Weights of a small transformer language model.
Size: 4 heads of 64, 12.2M parameters.
Architecture: rotary positions, no biases in attention or MLP, untied embeddings, normalized queries and keys.
Training: a variant of SOAP for these matrices, 7464 steps.
Each number is 500 + 50 x the weight over its row's rms, rounded and kept within 0 to 999. Layers, rows and columns count from 0. Numbers have three digits each. The size before them is the row's rms in percent of the matrix's.

# v: layer 4 attention value, 256x256, rms 0.23, rows 51-63, columns 0-127
# o: layer 4 attention output (transposed), 256x256, rms 0.21, rows 51-63, columns 0-127
# q: layer 4 attention query, 256x256, rms 0.214, rows 64-103, columns 0-127
# k: layer 4 attention key, 256x256, rms 0.223, rows 64-102, columns 0-127
v51 096:475566486462468523597538548490448546578433618532523552520433472457491461498450478536494523450550522507500427542418475552630629482509452559519464486577400494483462514548471463456553479503490442376524457475540479517558504524504525600490420548438455543466531532485550452483493399460490550514476590422462535443511473525516491411458594527554579551480507541593468555491524549464474449480535
o51 098:498453573507500547527583488492531435515561474439406487551447419441592496533583545408518485459456502627535486469508541461479526520575523483519521547442480477598507530441644507486457540485476588521499496492449513484581509432502435402596467521412560448522552423480481433502504439487508495461528458399482492570477425518555520530510478473556435502590551453577508453467487535567560539438433
v52 101:467538547483566473466444469446496477455393471471500434561459509446536493487467483445398494493541521515567499418465506455512482569458553464420545485465581431565449542405555502440442483490492408430491542469446451445416507497446577476495448454483560532496444462530510475471545542458476472433464489471450467480592479499505406484479447597498576455511599554502353483500504568429514418543436
o52 099:527456477530518440526442561599542472455463432506473554578610486548532546520536512462461513524480506516494523505480487562592417469460393509372483553496541442579460521520524503529516527535439557506454397413517467552500442491545497522421589541616505519507526521485561486477499493547491441474549451529508501577499428451525547530463396366566471477418520502415607503550505483542516490567495
v53 100:514494559475467452565508528513432515495459522496606444470497603533513452538498471473485527456522484437433499564441497486453501512541516521515480534590443485563552443513450404589496406447457578417594394555532530527493574547429527555547520557477498490430538404453433520540420518487378480513367572514534546560494436497505476509465591475420534578529411566479483538529446532484547502494435
o53 094:530439507439469467570489352477502561534505453471489573391435415527462513564580469557539437499523467486477484466475491496484470611535513481551548473477486461548495472574495516494530487537501521434583500537510538412513562480424466426572556463468492470481507581465490477376486557491511432566528404425395579561503534491573512516476468425487408412535469492528539551492541546499459528591442
v54 091:523525390560452479573570552485529534454489492464605549521535527494475472439475519427459498418597483510513479560405549436470483494520488473528550519565464488530488494539479475567521438633460493546550493511414522428512491484526471579577479497451456531608550574565479533418506463484499553587583468456556528462451408516435505530525383595481490539423546479500614561497554446393472491458521
o54 093:535546466586628425449513519464482578474464485554487548512525506504542587394521457489532454503576507521497553458558499461500494555522487543565513498485421514525476502426509581492538581453499524461521525537500470459587453563534484381456499411532459487627474480458597404510452581588489437511486490487453364593480508427503448507530544515513533572528598571435561533442515528451557461531557
v55 090:511559568443541380515485548450495470520465403358517462518429499585450498533473526583513504477430558554498505495439521521468415467459482505546475393476536467493558463605526506351559471458435519497541521498423582456621540501486440575546512478533500556479474626544512499471431537498469525606508481543531457546561468436449605511489525585489520537498570411493504519464503465466547512539521
o55 090:510488541474608508489516415483525505425488566583445446473476475510570478548484511524477421501558517427492519516445505435463566505461490585397450466446484449487492445430471527572535550467523530562528531566488431528541495506458524451468416496455467463471360407508544398537483491519512534532410516474464514545449480490455440464542527508435521528437466539411493501435476489441446586467526
v56 095:523459541444560495450435463480425581536566534466556494524509615490477525425478532539525483573504442631560553492547505492470460491514551461478533463433556452436428506495514468475461478514518520548474534550510576420653398420543566464446484476508404496513540511444543481479558492462479517540500517541549468468460473579547524423513489632532529576488484463499515429475439505516409613533495
o56 095:483494552562519465510508494541487504501400462481445593515516544524490505485479527504476523375486536487491407568482486502567447489530416564598386459506549540504484528439469456594517466546447504579425619490522418458599556453540407468552493524466472517425450397571493531470518512504457490523445481538419420466496495558461404444580530487444434441522504492495476515480575523488441493478597
v57 091:517520447468467612459498402443399501517482422576522495524499529453527576501521453510564521489470438346511508510501481471554490507416489488495488537614607480594382475497549447552498546442576517551458635482404549500508507446439559539490415474509644418524604427525466572572556490414492475452456447447414567495525567447490540516457585530566505420568526538436469468519482465420413463543440
o57 091:581501521363514554522515475487461407451517495471534509555485421511399471496512597484585480420567575488604500457519483495595514402557467474563563522417424528600572522441454447478474402457526546471505529534553504571534439554569508571471417383546492483533475483540507495556574482483500491557510374478534460487455526561511600599444497474446437454446535473588558513549439474509549473618503
v58 095:487497377437509443499516470425543461526563518521507408401482544575528489552482539490539513574507572502491538506527477517420504463410465479553558528474524424418558612554484474590483447441482522456488511528472458479492399435580394495489432505534591478451592431589436421538512472511435488602527573497549491518448433384513458492482463547370488518589418480515464537550554493623507526471469
o58 091:526440431439438565429491434498511437522512422512507477486500574449487409496481526506486462454549513458456486518484509482461542562538499562515543522521448547496422427485515420556419479504524475458456493529678534500430483593504478430539563514499487431493507467603554541481510498482516516447552482416399385465492608531505554475514501485526503480488462488418459506465583542502436499432604
v59 094:546539505391470489529501499519462538464465506472583467485469538485448513515507509512521461430470537494493433410465452527493568416465518560511558567496542502546508508586431547490478440518605542389431539434516569463465519480512569435423515532502507496460444403515466479445450551408509480596542533553527418530508532485523488490563603461546488544451555526509438423484514414485566430462536
o59 094:466625539497395430468540521439487444556519506558441517495440474449530477478477464380568510530521562496448495523565461484564415568515471529438530513456543532503574473465477533510439569546561583413465488557568500507454539482486520508524521478392537476488462459472568403492530548580556545481526447478448516506564522491502570486501466544514522559550499618532518480563548492506467577497484
v60 099:502502476408405575460580510443564561514510447522433466489535556494533499543539552514486486473528485475530510471534506390557492498548504453430510477614544556594462411465538397476521402469517503527530504546573461576562487595425456494476532515497480521483491504440497428538495500446615545505587442568476490534461463385523554519396533524383598484447513489541540509555488446433439505389480
o60 098:524604431550499422523549428484491493497388554516432515459497538443491431536511499461539520456353537484517499573547536540480529471543536491489589481456464465484566403552568442468560529457506470517544507579396602488547537508502499611500467407448472513527475470533526516532496495544510436517493492508527429446522494451403555483494540467583428446498516441548503497489496370452464583583557
v61 096:538440463533501477540558422479476523466502462486507519466537436489427481438472549550528470485557571520580529471454502584564530554495484539460427433469466427531441480455470625457478508604460456480448439580469500563476499483440565424476503525533468569501509492376458507447465588560506546596442467512460412470437545441514571391516554518512535521521517513533379518515532576509493414462488
o61 098:455515455479438494542481509477595516463586498554483490483511457482510554454551527469397536480515403485478463477468493462634493555497435553528458560528568545407555520506472502461483505570383498410548513487501526479465472602581535493531486517437516558529555441525516473568490490357496454516524529487474507468488459458496570435533574484408421535498519517508541448463518515382502578466432
v62 089:564437460414431497481474427532534568497525415507500493535437477538426518489545406466506548520464415506389469509389525525440623518506477486389472606544527483423522461503479596561490528555483457581432466605529639453409494545471534540448591583514507489560417472511561551511482479505556447512626527552507472507494439529585537524463524419456417563522593484524596487528520472404418492501514
o62 089:509507459484515486564513490494464578557475526419600503528486542519592509437551470579477493439558500467534550568499473500564464503490425486492548533422387515549425483512461543522540480532469476495543470533436535490548525575529557419441402542429622503565545512525519464449536521513422488549390554504586519478539518470466585427490518558475490568498390490425449466498536591510517406491568
v63 100:478541502530504442474521406497445465534481500530458544453395598516533455509523467514452467517595561535518495501413540504548516539530560551399511531391544468470463449464455487471532425525399442385449370486514505559549546574481637516483456473492491457484542516607447500460429408486470471582572533469507510465450468546512448438528521527501539431507454449410573562365548439487445597434559
o63 099:437487556470471514570523550517467485560518473447471507407483543475446527458431419519430465527510506510502433562479500521576487535529536523435469560570411542468508457560557516535472434465494555552569466500519581422595616568604494446434447466506486499391468542487554466610564481492451452520533419497481566457492630429524514548487472489490521479508523500495454447486501471535479442443507
q64 082:452530453454509516455477447447487538678563441474441540509504457490418440502435520522557597420577546391536398503493519458547503483522465469523498419510538429483473446478534426557456521491482522427451519479588632467495537469583426584485467475454441453514508514531486455572493537469614512521515530531459446466430566562481434575557528550506459470543556433515447477507560544392468489569439
k64 077:555564526504533438460481496471439533474475552621524514562464516470456574478545433563485466466556449509496553462530496479516544431442551409499551480501488612382465516496553570441478510551523541477441538524492527559405507520460522444497522485554367464464489524545446511429437574518484409507585515522562481452500431456504501499409474557484487513402454507517507542438437562567566351533497
q65 122:519480510470505560492444470595459428535503508490519533509443610460558483530500501548530539483449538466415476494527547473565562448465486516568452399564462465598404438492459517554416411522443513469521445527553430499509525637556425517546461538585497443483423491502505463476454519470484564400555448499486449475463559484532468645523492553513481450530418534575574432481521497536469493554505
k65 103:550500507423570500445435443425456421509560556519514433444514502507454521523546529512488412571528545475467521470575505399489510572485503496494563561434487428471577436431491440495473460552489487472475498437512498521502579488464570428542531475562510557475577505582478560526469549533543544422486462510549546508497478436465544471560544580589526553540575558362504619503524592499490487567566
q66 090:540459482454386617545548489475452401474550590466475560577541560437605512461491509443493562479516472425538590515482472460476499535546502534495592581522577487530448499518535449481487544457449493497526588478517438456517476520423517439583465511595507512483520506512534421431561502520588541469490408564496543457525531610468519513399521463507459564522522559522497518427433511519567520424556
k66 077:504454479545497490456495519389524579562467408435499503538465559428503491427569425502562456421508498447516387460488475507470491411480454433515485527463493475436472416485562494578497545557404539491480447480505507569411544501503443462485494482522499516498511411407512503511583562486532522553576584511491518476526571481456495584532484521440473560617601477497558494454594662453459387440432
q67 087:479561463558506515504484499578538559485401456425482567512496368565489389528481490587522577491616487445506414530480542489492562509470454516510457447519539433487496450505510477495466483517475508424483484419602553452529591490529447597463554553540469502559509513526465496558504511437419527586485545400526466534539541456571495490569610475462498548444427525506557445522553542482437574569441
k67 052:597500530486569445532606525500515457477464447541498477531611478510497581501560522470497458483513541589459533567447414504449411510510515481465520579467481528436492481491491497442437433452533530426494484562447554545447537523485544461505526506509465506450422537576400573519553502510472528536470493639481595486484478524392513485503453587515554515491569620541491543523586502504503532457532
q68 094:461456446462538393468440445517591467503522463505566470538514601487483551573455473483459543532425499481434457515570543422355562517536514496503437453511475574562561508567524576519564430550584445530456463497389469507495572461453507471499454463396506541516522511535475586486594569556501471506590489597540514441459477528449482448582510498544476534543569479583524619560479546516496438436377
k68 089:539492503582410506582522474614499460425400489527512548503471463531449456474404482505498545445501491528531489553510475461531516533579576495476527535476569495513435474523402485446489443484450512569459525489499444526507490543544515538514520558475572419525490499508503514437505523593464582512400398556544460534510482492597445460515488546433519440468452469398456440572519478513471501550565
q69 088:496524578322523514556463562456522455529552554495574509487542462453517595416511455503497485481447455567546556539507575541490512497548475482497457465519522498535544460480543469465452578442517489454490525556427389525491426539546499496531545575475559579491612514536489502526514590494500485482538571572428467527467505486465583485479519415455493601533456529481529529456454525535591552440581
k69 057:610586484573499492455513466481471523491485467474485530516474653541553486445503495490631511485505506378450485486503497462468491451538501504470507504475491567393364532501426551504488489568497496517517496447563549469506610528514577542585445468462447471473454472436563511548441549553482606505464531437507569507427614402545527464508508543500539513578530456476546493485524590491459473481427
q70 084:475600521436506492579568509473488496459502491531531490481499569489460365468523459509550513430541513446526406553477533483635529523563470475474471552509491475603490563488603457456491575501419561481547565503566555559506495506526477535574536486551499601483556457453420521538443681481515490480462474492507452580496557507496583582416588386432426500428463429464585479456490520555520517465535
k70 081:558557491447569511486506510503481471470556445467529467473509524486588530485481538551455563462506485503464460465512517541456490452486514473482473401494490543437497430551527417496421479407546515464542424517560539464489432577584510456579443456419533466460496473406506566441526480620546650592559505497444540541465478608444490487499446504559576438592539609539586380573514439406387527531477
q71 090:514553475432485556472543515381551468520566501416445518464433546474456567492476517475442577480568580554604573501468474567565573435499489435558518508413505489507426452484451482524481537460471487398493550423499512401548477560527398506433511545586471526492543495504568410532537507446524528509524511562521447465504528480529530544485413445597570499537516516515465526577586621515487479537603
k71 075:476437475562591448496532466531451531494544469508490564544587516459481488486476518645510516535420490419487458540509500431489512484518482484451532505539420518494438511558549491433409409539386516460522501441487454453533442477520460544547575512371472541444447527570426602540559527588474435398496401510523568465509546495511507436497516478435546396546448586552561479502497499543426428489494
q72 086:542432432513500533467450489586482414547517468514493488519430463562506589526468526539506485541569514430480398603501452482468469494534537476518440488415474553451463541498462538558446429555535443506455415466470426533512560514483538486436427586468472340439407476518479473447528406416437539565534472543512563484480446495446479474490476549573596501572475543569463511542490465500486450489488
k72 063:500524496514531528504476512423512439495524532538523505505464407485544518591504581440473453500499520509468514550476569594515509491456448570483513497477478472572608563470616483527506569534517525469488528602484563484515469442564496451443489507539559561608553580579406469519528428471443467523578589517462538514553531543440416542511425563526518488359475533559481527533543510498511527498510
q73 087:465614590526559556521519555429572481461490535524552555480607540487535492439582434463416448483431553533553505544580613507486456527532484541543516526553490464522577540507523511485507588410466522556486511542489449506515425534513526494556476404412474525506576497516520558488492554549585537496490518513434490518446570442565614453564527419519459598562519427473546418473501547538521560409499
k73 057:518516591545433465555506473461493552570527464421538562502525570416465508470445497538397564466533473424513542577465477454478529562516529531470543488494484540531407421554479542531560469526537389430477590432537499533465577484501560474522475554463544531403467563549546497574440602443516505454460413513513585422491414468487490482497529496525533473467454473389482493383488477517517452567580
q74 098:549450530514535495528597559472487591565532525498507467466574536547532411469556527505483459458502554531497601523524426509544530582515486548424593450528453402521511493529463410501560519457499522462537640484448587559445505436441485472473537379458460533449546466388498480413452479540541400551559426424533447563546524524574543524502502517504460480454512510467479452442448493500438537557465
k74 060:458537476510411549531378497517412514482498501459521468485473454573533521476511498434522546457504484561495460501484505503533561516437594540644499443488511551516541413636437451470527465390542468542537481485501562477496414557477475472498461505455435417525454482455459533498603477474525613526438569560475453466505465530433446492516531501503423492561554546536488566528468532429508572481452
q75 090:600493408518482521474403475611470432535526474540452567505387460596534634537465494507444505512552542430509483493474504431508471483563491457530463444455505493419483486442392510525453406528505444453443455449518491471488528494477481544437481634513528478477419524549453508508565401395450457508557499563520595504543419511470441494495453578523593553539501541526466529528417479479485453595518
k75 063:451525409539487512514465455480501497520506514580488485558518419520567476556488486519436506509412521553501427538552492616524501491431461496484484415510562512528495583575556491562422484432446487551510499612495580536521457488465420531445543494429436457580551584528469466501510392557533559551436520601510500545478607546466474534469500479469518522469509463547481484585500503478534505451384
q76 099:497579441606506526556533426567440566584436412510530542524481519491550477503439454479506467535524489454559491552489493386491418532531525475491446486511500522445522516555486504457591511435559537547459584526488563522566592434538518539503509454438523592508461463506508408490470477492577467546573541462487631530547508415479501428457483520505608522474503515445442525444441501482521495526516
k76 099:475535438545424498477460480471466566497517461545511477483476548446504538490454494485527481464513508511521477436444496590491432465440581614623432437572513454540535492565542479555468489561477500466540501456524532518404479569463517452473450501462564491536465545454439501498574473427506578505563636524414457525495429555436483492453426516590443481528515481474510477406560583460526517570509
q77 095:493508560439505512524506545448507526488478483430514563431541607533493469536442507583492577479450499538525464512432406469551529404547421460489561527414370454493444473496518433484471525527476492476552560456566497524526526476517451517567480590514438626544489521481527476534420605467527504436599530485486538429444560360504534588481527476534433485446563410595497493500559506586494466448584
k77 077:493449550519515444554505514430490493451455480496579525496472516522377410487497537490592535511509481459448503449436646495431608533590538396465511502555541495473490400457513415438475518449503546487548492417496465484504515540526519426523528471535557528539503440381466551416492502596539493468568549421532485519501497539550447497446503436503540478569497481467531510451525437511393459416502
q78 102:595497512478551495530479423421500443558403461417496499517582544470544476503547520535492568500428445438483466437544575545521465526515485418443490481553554488515358529493592531460451559459507517428576474482570490515523477499569495486534513415537520553512547529519422460557398570607539541467474490542536503489479552545539550397465592456480551479452363497427496515471487552484486443436495
k78 079:559453606556559533468452421521507481456451551455478512526497519519344451493487586448494478487510482461477578566421562496458518521488556465475548602394403491566529447485457493509562457600514490436450520514570502386494479466503493535531530478497471476602472459551514483386492567485430534479498461383525402471560546525584515496571508502469513500480423479435528405461467495543496429419586
q79 090:597392514405461499464382454517447404573588526552480594522509491533569622508584483487507546525520557456549521547517578522598464497539540486512573492413438475481446536465483475542355468518448503417516499443482515456534442514481487459450443495556459452574463571482457554467560384459403446439554486572480546491553428535507510566581474545552433518447507518452481441521442503534480558548585
k79 115:563452551396608496569491507500538383492571513533496512588517496568524502440547433548444563509494582546454362589548484527527547516475426438421522504496538490423419490574452522447477439492533492490484487605480471504501514461483504506534481538464399429418516490540539516539450500540592542497407414579527560446497571449401504497586556544410455497482469546490479491546420508518551482473486
q80 096:557518420566562453553478497491503478504523596574513420495555462526430507520438532607568473464555490544384573443561533438474589539449510595564562498527572455452475559469458430518535533531422495509618500445556542518432467529405423492432516508559487498492564508464492567454495502532456506513418550508547488472550473587549490585434499577536520508463445545482460542584529488424466512483426
k80 157:579497571482527503482487553502474416517536541532455511475532407566509502545566556495459503626498504518477499488505499454501552517537420511428553609460478530473512498414432485467483541462501522482510447516456497482531482426576522572463567480568497544537526489514527509517520465526471401484522458466518508503531505424567433585554564507532538523581496514522481646617453474502430529428473
q81 100:428570485546532495548508555465526567564533448605502520582474437510525524469498570542503460545518553539452517497598497395459436485508520467547539460553478495475574546457546431444515552510467470463425572538484488441468443483500496578529523569343482457509450508512539488441554495410484579599485576486489488479460493462500480552579533477453490562587545444480438583392488487534589561480480
k81 151:503522539546544399425488527427438594463501424500517487525504511456457490477478530515480483527516512462531509478450515428464467506362493584599556524464488526457521392430486454559530518535423491423588561493441547533475453522516486478510556493452523541461473433556464539468516444449546472435638540472446416560569483474476576506495496502523504553571536443486566516451572545412499493492527
q82 105:555464408535472541427484418422418443642434528446556565530558459496476459491534509514538530563513506521469532477471383477523472476532554505510560536457517478447385524539384431474470543533440456414541550427512571406499573451533467496449579473501467455526546481439441558487509437521481453456491514416478511488594440491486535484484504551529440418439566515521458523485540631419574511454569
k82 181:537565426541518493454467567498498535544507496429413492396576582540484517558550551459418429521504478484538554466491437467467408423502576668518529400524491519522529572541549588537498542549502438504566450506564542439572511564499544513495560529482547492515505543537536530515573477447501460475390440431497444582583492504578531439520434489585461548528536466432452514457525563505523511577572
q83 106:533595542450500453520526438555467448479517595445556566498546506560572496484475507480474554493506567472471460516432549488506464524415454478540424562455457439509442545506535539500529429488475534476498607471433523405575638538500450522501497435452486574493502457606513468560517518535501453497544482542570451436499378408558496508391522505500487513516555495505521501484507559581538555583489
k83 182:450492539559480458508554478532489563479491558517428444534511503532537447549457566437533537444488554509514514506463482499577417556567524456546455514450423485513533513432569514482626435629496537513423593466426504452449555392526507470519511528500451447591508422585463455551577508490452526486504446446526552536452482429532599527535563584511526355514515481552493480495579522586523552492489
q84 110:517517541522459538529555561516503512451569538463507455461483563454511541509450474442635515378519559558529461515401494455472554474523408520528403565478452517415543500583425564562398443568625395530547503496566544532537563411446544509500515522489460514518528406460534579484579454489523480440539456408466476523488495358504472484505551492462504471511427427583472537466474432556514424555501
k84 189:515487530542509535503502517486553480451399535497474585581550532551490557408532514502561538459492472517519375544515537498460531422604545537475506426464481539465442490543494471489485475451570518558525514467493501450492482468348476600461534565432500505536349432382492533498640582535502475500502541435576532404502601485457511517501498508419520437570482478567565439439526567543481373524534
q85 094:496442529503551475521401474712470534607451493617549555518529452577560586490341551490459542551445498423522446396578547520467472508505470530477533436611445521532482471432462598486557585465489520541556555560539570502486449490507541599471481450507521440497468507505471489488437465485520526404490528493404490595549416470464438505577521440565496421477441569540521395480552507569389482557443
k85 180:567517441526497425536582450595584526524531525475553551517464508492599443508387517501489472441477445643483496576431511582524457432427488517452491496530564573514456569543467493600500473453491572536579511610475506473462444490555480538420486465498459472521526563496440480526498456454501516551520524561414471620572516556521437529545523464499466422472386477562534470452547410423580539525392
q86 109:463480489441475571457497559541490506460484441528459539542492497513471440439458515553534491482424572549448562493549415455450542524491487459484339587460624425516471561456432507608556514474428503459484516565487472526502553519608520487465440442515507521466443574436618549442568556490490483581542509550514576577480556500521509504587417526502491499565584445583531521449437501495470466448554
k86 199:428435473476498558494451569515556445508505555481443523393475504548442468413479503511561479512502500441558465585490551405504519563581432496489518509495525535526501521505484447584576475524522470459498425467487444516465527495578527525538435428555559609473553435416454527506626495582537633547487452553473525505449555542553549572525507515502540459593612435513516457542502460476504585433416
q87 089:553537568454446525542397441447517527510515569547431556575468470511403342468561462436443518518623420537507500453463459489582486424473492548473496565503493515540462449456467403558481577373453503441493501458553467563588510513455421514581530571543531512454460531536503495508537359537558506599526477486524536521459487410510450476515537521616576487429467476529511445524426506481549496598490
k87 169:494492528545484514436477439574506450438475575521500471500466528525493519475380467491493493541558569541556579456516469540539490569484451556508457527509509431584546536492435475439446565468517570497502481490476462379580455565490565415501500578517548454475509499523551469422450499559516509597423553548565535486451450491573450414419505602480439512461434504428491540489513482564562472536543
q88 104:481479537478503528526453514569550452557497460431484432483507598491452467480508516561501427453545506524514477541588580492439442530388513492453521505476533504477467553466600481451464551533610511593535439550416450520435563447493554505463535480421437464565569578422494541549467511537526499501497547460502504602498417392548543550498528512492559543541562516488557545410537450496517474558661
k88 189:524454474542426442503551447547481516585514435464547467507528579498505350559442539584516444499541451443525454460505424490444456437475453517464504432549503539419574533451561501458510473511401521602520529417502527498520478465538512435483496459502529542499556480458591476450503472621519419509573600465482533551438513442519486550570502513463441442501427495416572466524517626505494444475454
q89 105:542467522533499551516483532525559493539466509516522528516437538455497493515539460533509496544469575542444430483522632499457506391506516532572487524431380456485456427567470606536554426521480501510450472482461524468484540482539445505514490516511561540547522477429498601461424458610550499326529558483518412479455571414545465564475486583548510560499486526487526451450509514394499504567408
k89 196:490519420555556437542379518464526482506661427509466538563514468410457514546461479549561547508432476505464510479462559445463435446538465534456402588504525452503494338548461540509408451528403534521502534464470484526476482440450520460453516532432459493519471532547382479537509546540541552525531486438525453530523432439546506506574408529494425496464451576492495465520586527469514515440524
q90 102:528506519529489547441440550553523535466504462424467586455414558477524464518522575523492511468436540566463596503517545441429461543458533487540456479545435529490471428472474496458457484506532535454582441508564565510498538511572405462514420540479497464412464363532504467449494517477520452549552526676516550471457471580539554516504462488476462503503457440498531631573515497483452566497482
k90 187:548554522584414521482464635585447548462521474518491497471463563556597406488562547387464486512523526508461432470498460579479459438385511516531471513550508469506529492483447517466429526510505478462520452527508547473465514515541454479520368516414490434554469422433564482610538576489499565481474517456428462540507502521521470499551453448498459546414547527559477525525455497462454533448363
q91 091:494473477559546410440570418506597448510434470394445501534504477500477517415471542540481525490458515464621441439553521566508402425507389515446441532489449497415444492546393476572547523478487455486454476496567458465397578460560507403437406420477535554486530513521496553446483445596515476511534467472473499586489517507473542500430451485559436490424587503553505557495523525377489508416490
k91 169:621536525605554408468536408510482458509431521511579455492496478527516511463583478578457491444563505523529465436552473545529512456509533459470517513411518544397491436523542428580475506421523506566513466578555574549483546478475523496452410526510564544457557418523590491435433521486535516571453474500394474651551520439518508499533513554482460454505536487478486492572558523411547460561433
q92 077:427500548467478475423512451500535570510482458485497419458446482504501456417559578346570659437474449462571550471513511440523484516524566550498526530482503484547532522496451531487542539396535557569484494439499551417481438416401565523447425516496550512544515479428552424508553497491498520500540472560449520480511496499495516435484580433441491569617492583612415609426476516472498471451613
k92 141:544499557416478445522533484423520543561517479513478529534460440468477561538499540467461589461543410502609471458523543467537432435488517491477452489446539509517493488572578492547587605459490476524567510496518492528527543483400531540522427485551609548569524480467521467506595475476536500552524555565465454498439494531471509605522521434436490576552498412629462495463525477431544594484501
q93 108:434449475481458570418441519501429516447522474522447524527399569467557464458457556493479485435455479432454524474475523492502500528544550535441522459526511429477463472548460552493562536486468406453523467467490549479438588589516509486419483432484492534498544477528516563542480524486384537440520509419476559524460519445535579454495392519480534459427519575540455488452588497488503573530478
k93 190:502484535525486479406509537434528490496438451460510577481410495481552533502491551493535518524472448492443469527469504528463553505514428563483493556584496471565467538531442472516557497475531527470462525545462582470611538542546464409405517464434484547514576379410594486492444409346460508524436530428419490462469526414392514481545372558449510422489633480494474518558568453481558556458511
q94 096:521503446514487554531492441477517456464433507566551423453497520469567439503535537493448446586511613480510553572436561518557415553490498570435475516509494543523450509459557446507523448493580580435507449475455532501498487427482547451539458445502521494525476512477442596464566500467459422438517468473496524559475525430507541545478530495466399598491475462431452490512438497519493531478562
k94 180:505565469510522462521431533532431513468606509596461505460531504531515476503503588454486463568509537500511479542482586524515519503433507494486502474542516436482594482457514462509600545518477454550466558444542500508525535422512459514431463502483511500563473529434487500493522540568506490448514528499472444488410471495429415491591450587526330525429366561478505560464419513458520545523529
q95 101:496512517533474531504475520533479523554477437436553523373488528464446467581500477485574415523532461479476410423615567475529571505521455546530382582513537509487499452444585459493433530499484490551485510559416619552523484431479501674498476534480533514480439628567502544457455548442517398509469477475531533491406414501514531567443581526521438555481500544492562526430511435544445473521496
k95 177:473471543608441465550498445535487522502461556515495530593551501537486420497512512573562477587442565477508499521513580450532595557461436533410521561441510530539545519493547499444417454515450450479549484498467482542484543472491441582519528565431544496485509507592540567559492470481523385418441573421435501488562491428486567446528505454367485519479419498547412538529464413468465505430522
q96 173:589475553538503470446499491523427520539456425522501546463402553505528494525475555558528630496476544522520527516477585430404593472566484489533489474433521490616489480580439563453497463526540385370551509451503437474580473498594508435566448488483487456576447459459520485585548495506587557388551503523413429520591514437535459390470487549598476500491523503553543529374512491513423474539551
k96 070:478471546478451522542560538492457475500444591528490448528484534572521488528526483459546411583561558501473504495530531462555485601493497362562557525441465367528528567445471460468502467587522493460470523473417470549455558524396573549526535515541499475419495482516466542604471573424486452525521487491527541382443495524395582498508568455507509563418531440557533573407446541639443488520476
q97 092:465475511496434508484485505530449482449546488504486485531518552468532481570487472467423383488500517577550555491586451554487453552437422528502559492439518491512610613546408496431536444498509536609488466539453446474573490548481556544533478434497537572499593589492427459459487505526522531424487482532481535536499493480547623548545456485491455526476559472469473563465527544542493455450496
k97 091:535444514424462504478520470480509575444453470530510577471551534570478534477584559422445541489473493507547477491491417477493497569500600557522521461507464526549423536525509494487542540466468397503521441465543506482552498508481480523507447486488494489543491440491489593526602471468535495341412461498509493508472588487518539473512544431541555465540540418550489509507509458512491493524534
q98 091:561358520568485490459482499555437542487509489494487530592583592498482531538557479462517489521464551548549576524515450496524450536457499604412553492552537520520523490605474564541542441513568434615522494511455526483510464476434517437396502445476470408541464557468483425348456424501503487485544487613434491484578454476442422496608411561500410486516595465478493566512580570532565551424440
k98 071:441503606457466560528494533498496486480550511600526556518483513524461412450490479489558509498448496410440514494500573469507563523523509395577421624449424438633504524429467481364406446560364502515455489524523406401406508474495478448609455487488419505570478473494509551532487510588504513485524477405513536473469481540513535442492565406510596542457518544508495473578393455537385514456400
q99 102:540511382428484513517564444439446502571493551472517490571426572506510424505525447448517587441446448498471559474581508421501556568481479450450469526470510475479564564488533494497563576490511496525551532419546574444474521551436437454491533514461505527507441409508492558532547533572476476532478416520513482515425459502504506508396461453503510488433492491565534518432459485478513516472410
k99 111:483526544490441556492479575435499447475455554457466466439485410447437509483507441355491515494507515537418503573475485489522521468570500486566474447476555432512495542514452529454528453511542466485482526606518452535403561389589446547444539466537406457605473538477461510425439517464421563532523430587541501485501578543517441531470535539482628497507525510465474446498476478576431495457530
q100 083:452508457586437525437453495629500559533392531535501456536505372560467427537440510559569595428546497456513367477437503433497566508433478568510464464424504454513505458485523495501526498581452536424592499437563560487522565513578520558446466490513505485483453456475469525574514410488423521600492474430528499450494498421473558499584457450535553482411483469477451474475549499513372472548424
k100 064:547549511476582461550458454465450439480519418510469457441525406468471621495530516500362546564518494513510541508523491503511419525496520499524489533541476419516520512516421508459420486454527481510451479551496516521529458430426438522417553561546462535560383615568404445479528558481426507474580481568576506502517408560475411515445495497558425492478523655481422552541421491594510555549621
q101 088:485459435566435604460485520491546498535542508397433496442390533504559535575552575565413503505481548531626552544465545561396495459455516475484497496354428544407503514545438513526524424525553492536430464505474512433494595448449508393422449521398456442483495513484511585390544412591511509459460581626583488484449416545477500531485454521592579503573529504558478597537491480469453521511467
k101 080:525445559524504431481701452510488479454454520485544558530485431491560495458461484535471473458487485574466561540538480510571503609455434549531540581530459560525450621483498509468544463441485580471489587578476547444494542459498491510477532508519455557427457473600563485588456440354473460470509499527544570464589545431515475410422555538472581434479564500456439539514561457606572458492501
q102 084:515545564386513485575505547436598486443495526507561518561506485417589534436520422484474478446408556529519509557539591532518553539541509479488517551476557487500592437478499446503539545425489511555476501569455422532478422551576460466532510486499563557484611522504482526513467549504473513506517544582478490575417479557512576513515484436490526550502529494502567512441469569513602593460563
k102 051:593548490497512501476502469491439484484505485424548548522525639390431541477488500440645525537459493416374535443460498451508460478513505456471513499492533494501348500467357572500462548608481563460550579473545538442510575464539558463540567465437456455476456496527531500510452540578521512445499439424577503486496467436531472464492520481524508513555503484479515480463451471480466485498550
q103 088:468493410422507532439478478512492518527517427534475501570430599528464453496438527529472539539532585478510500436477422471477516436488518410431551435445450560508464502488476441490498356499522509524510542453614560481514570439414517524419502510540445462498416517443532487450432510585520500540474502467509496483524485534443408578517473582597495483472535546519485514525486447399446495481424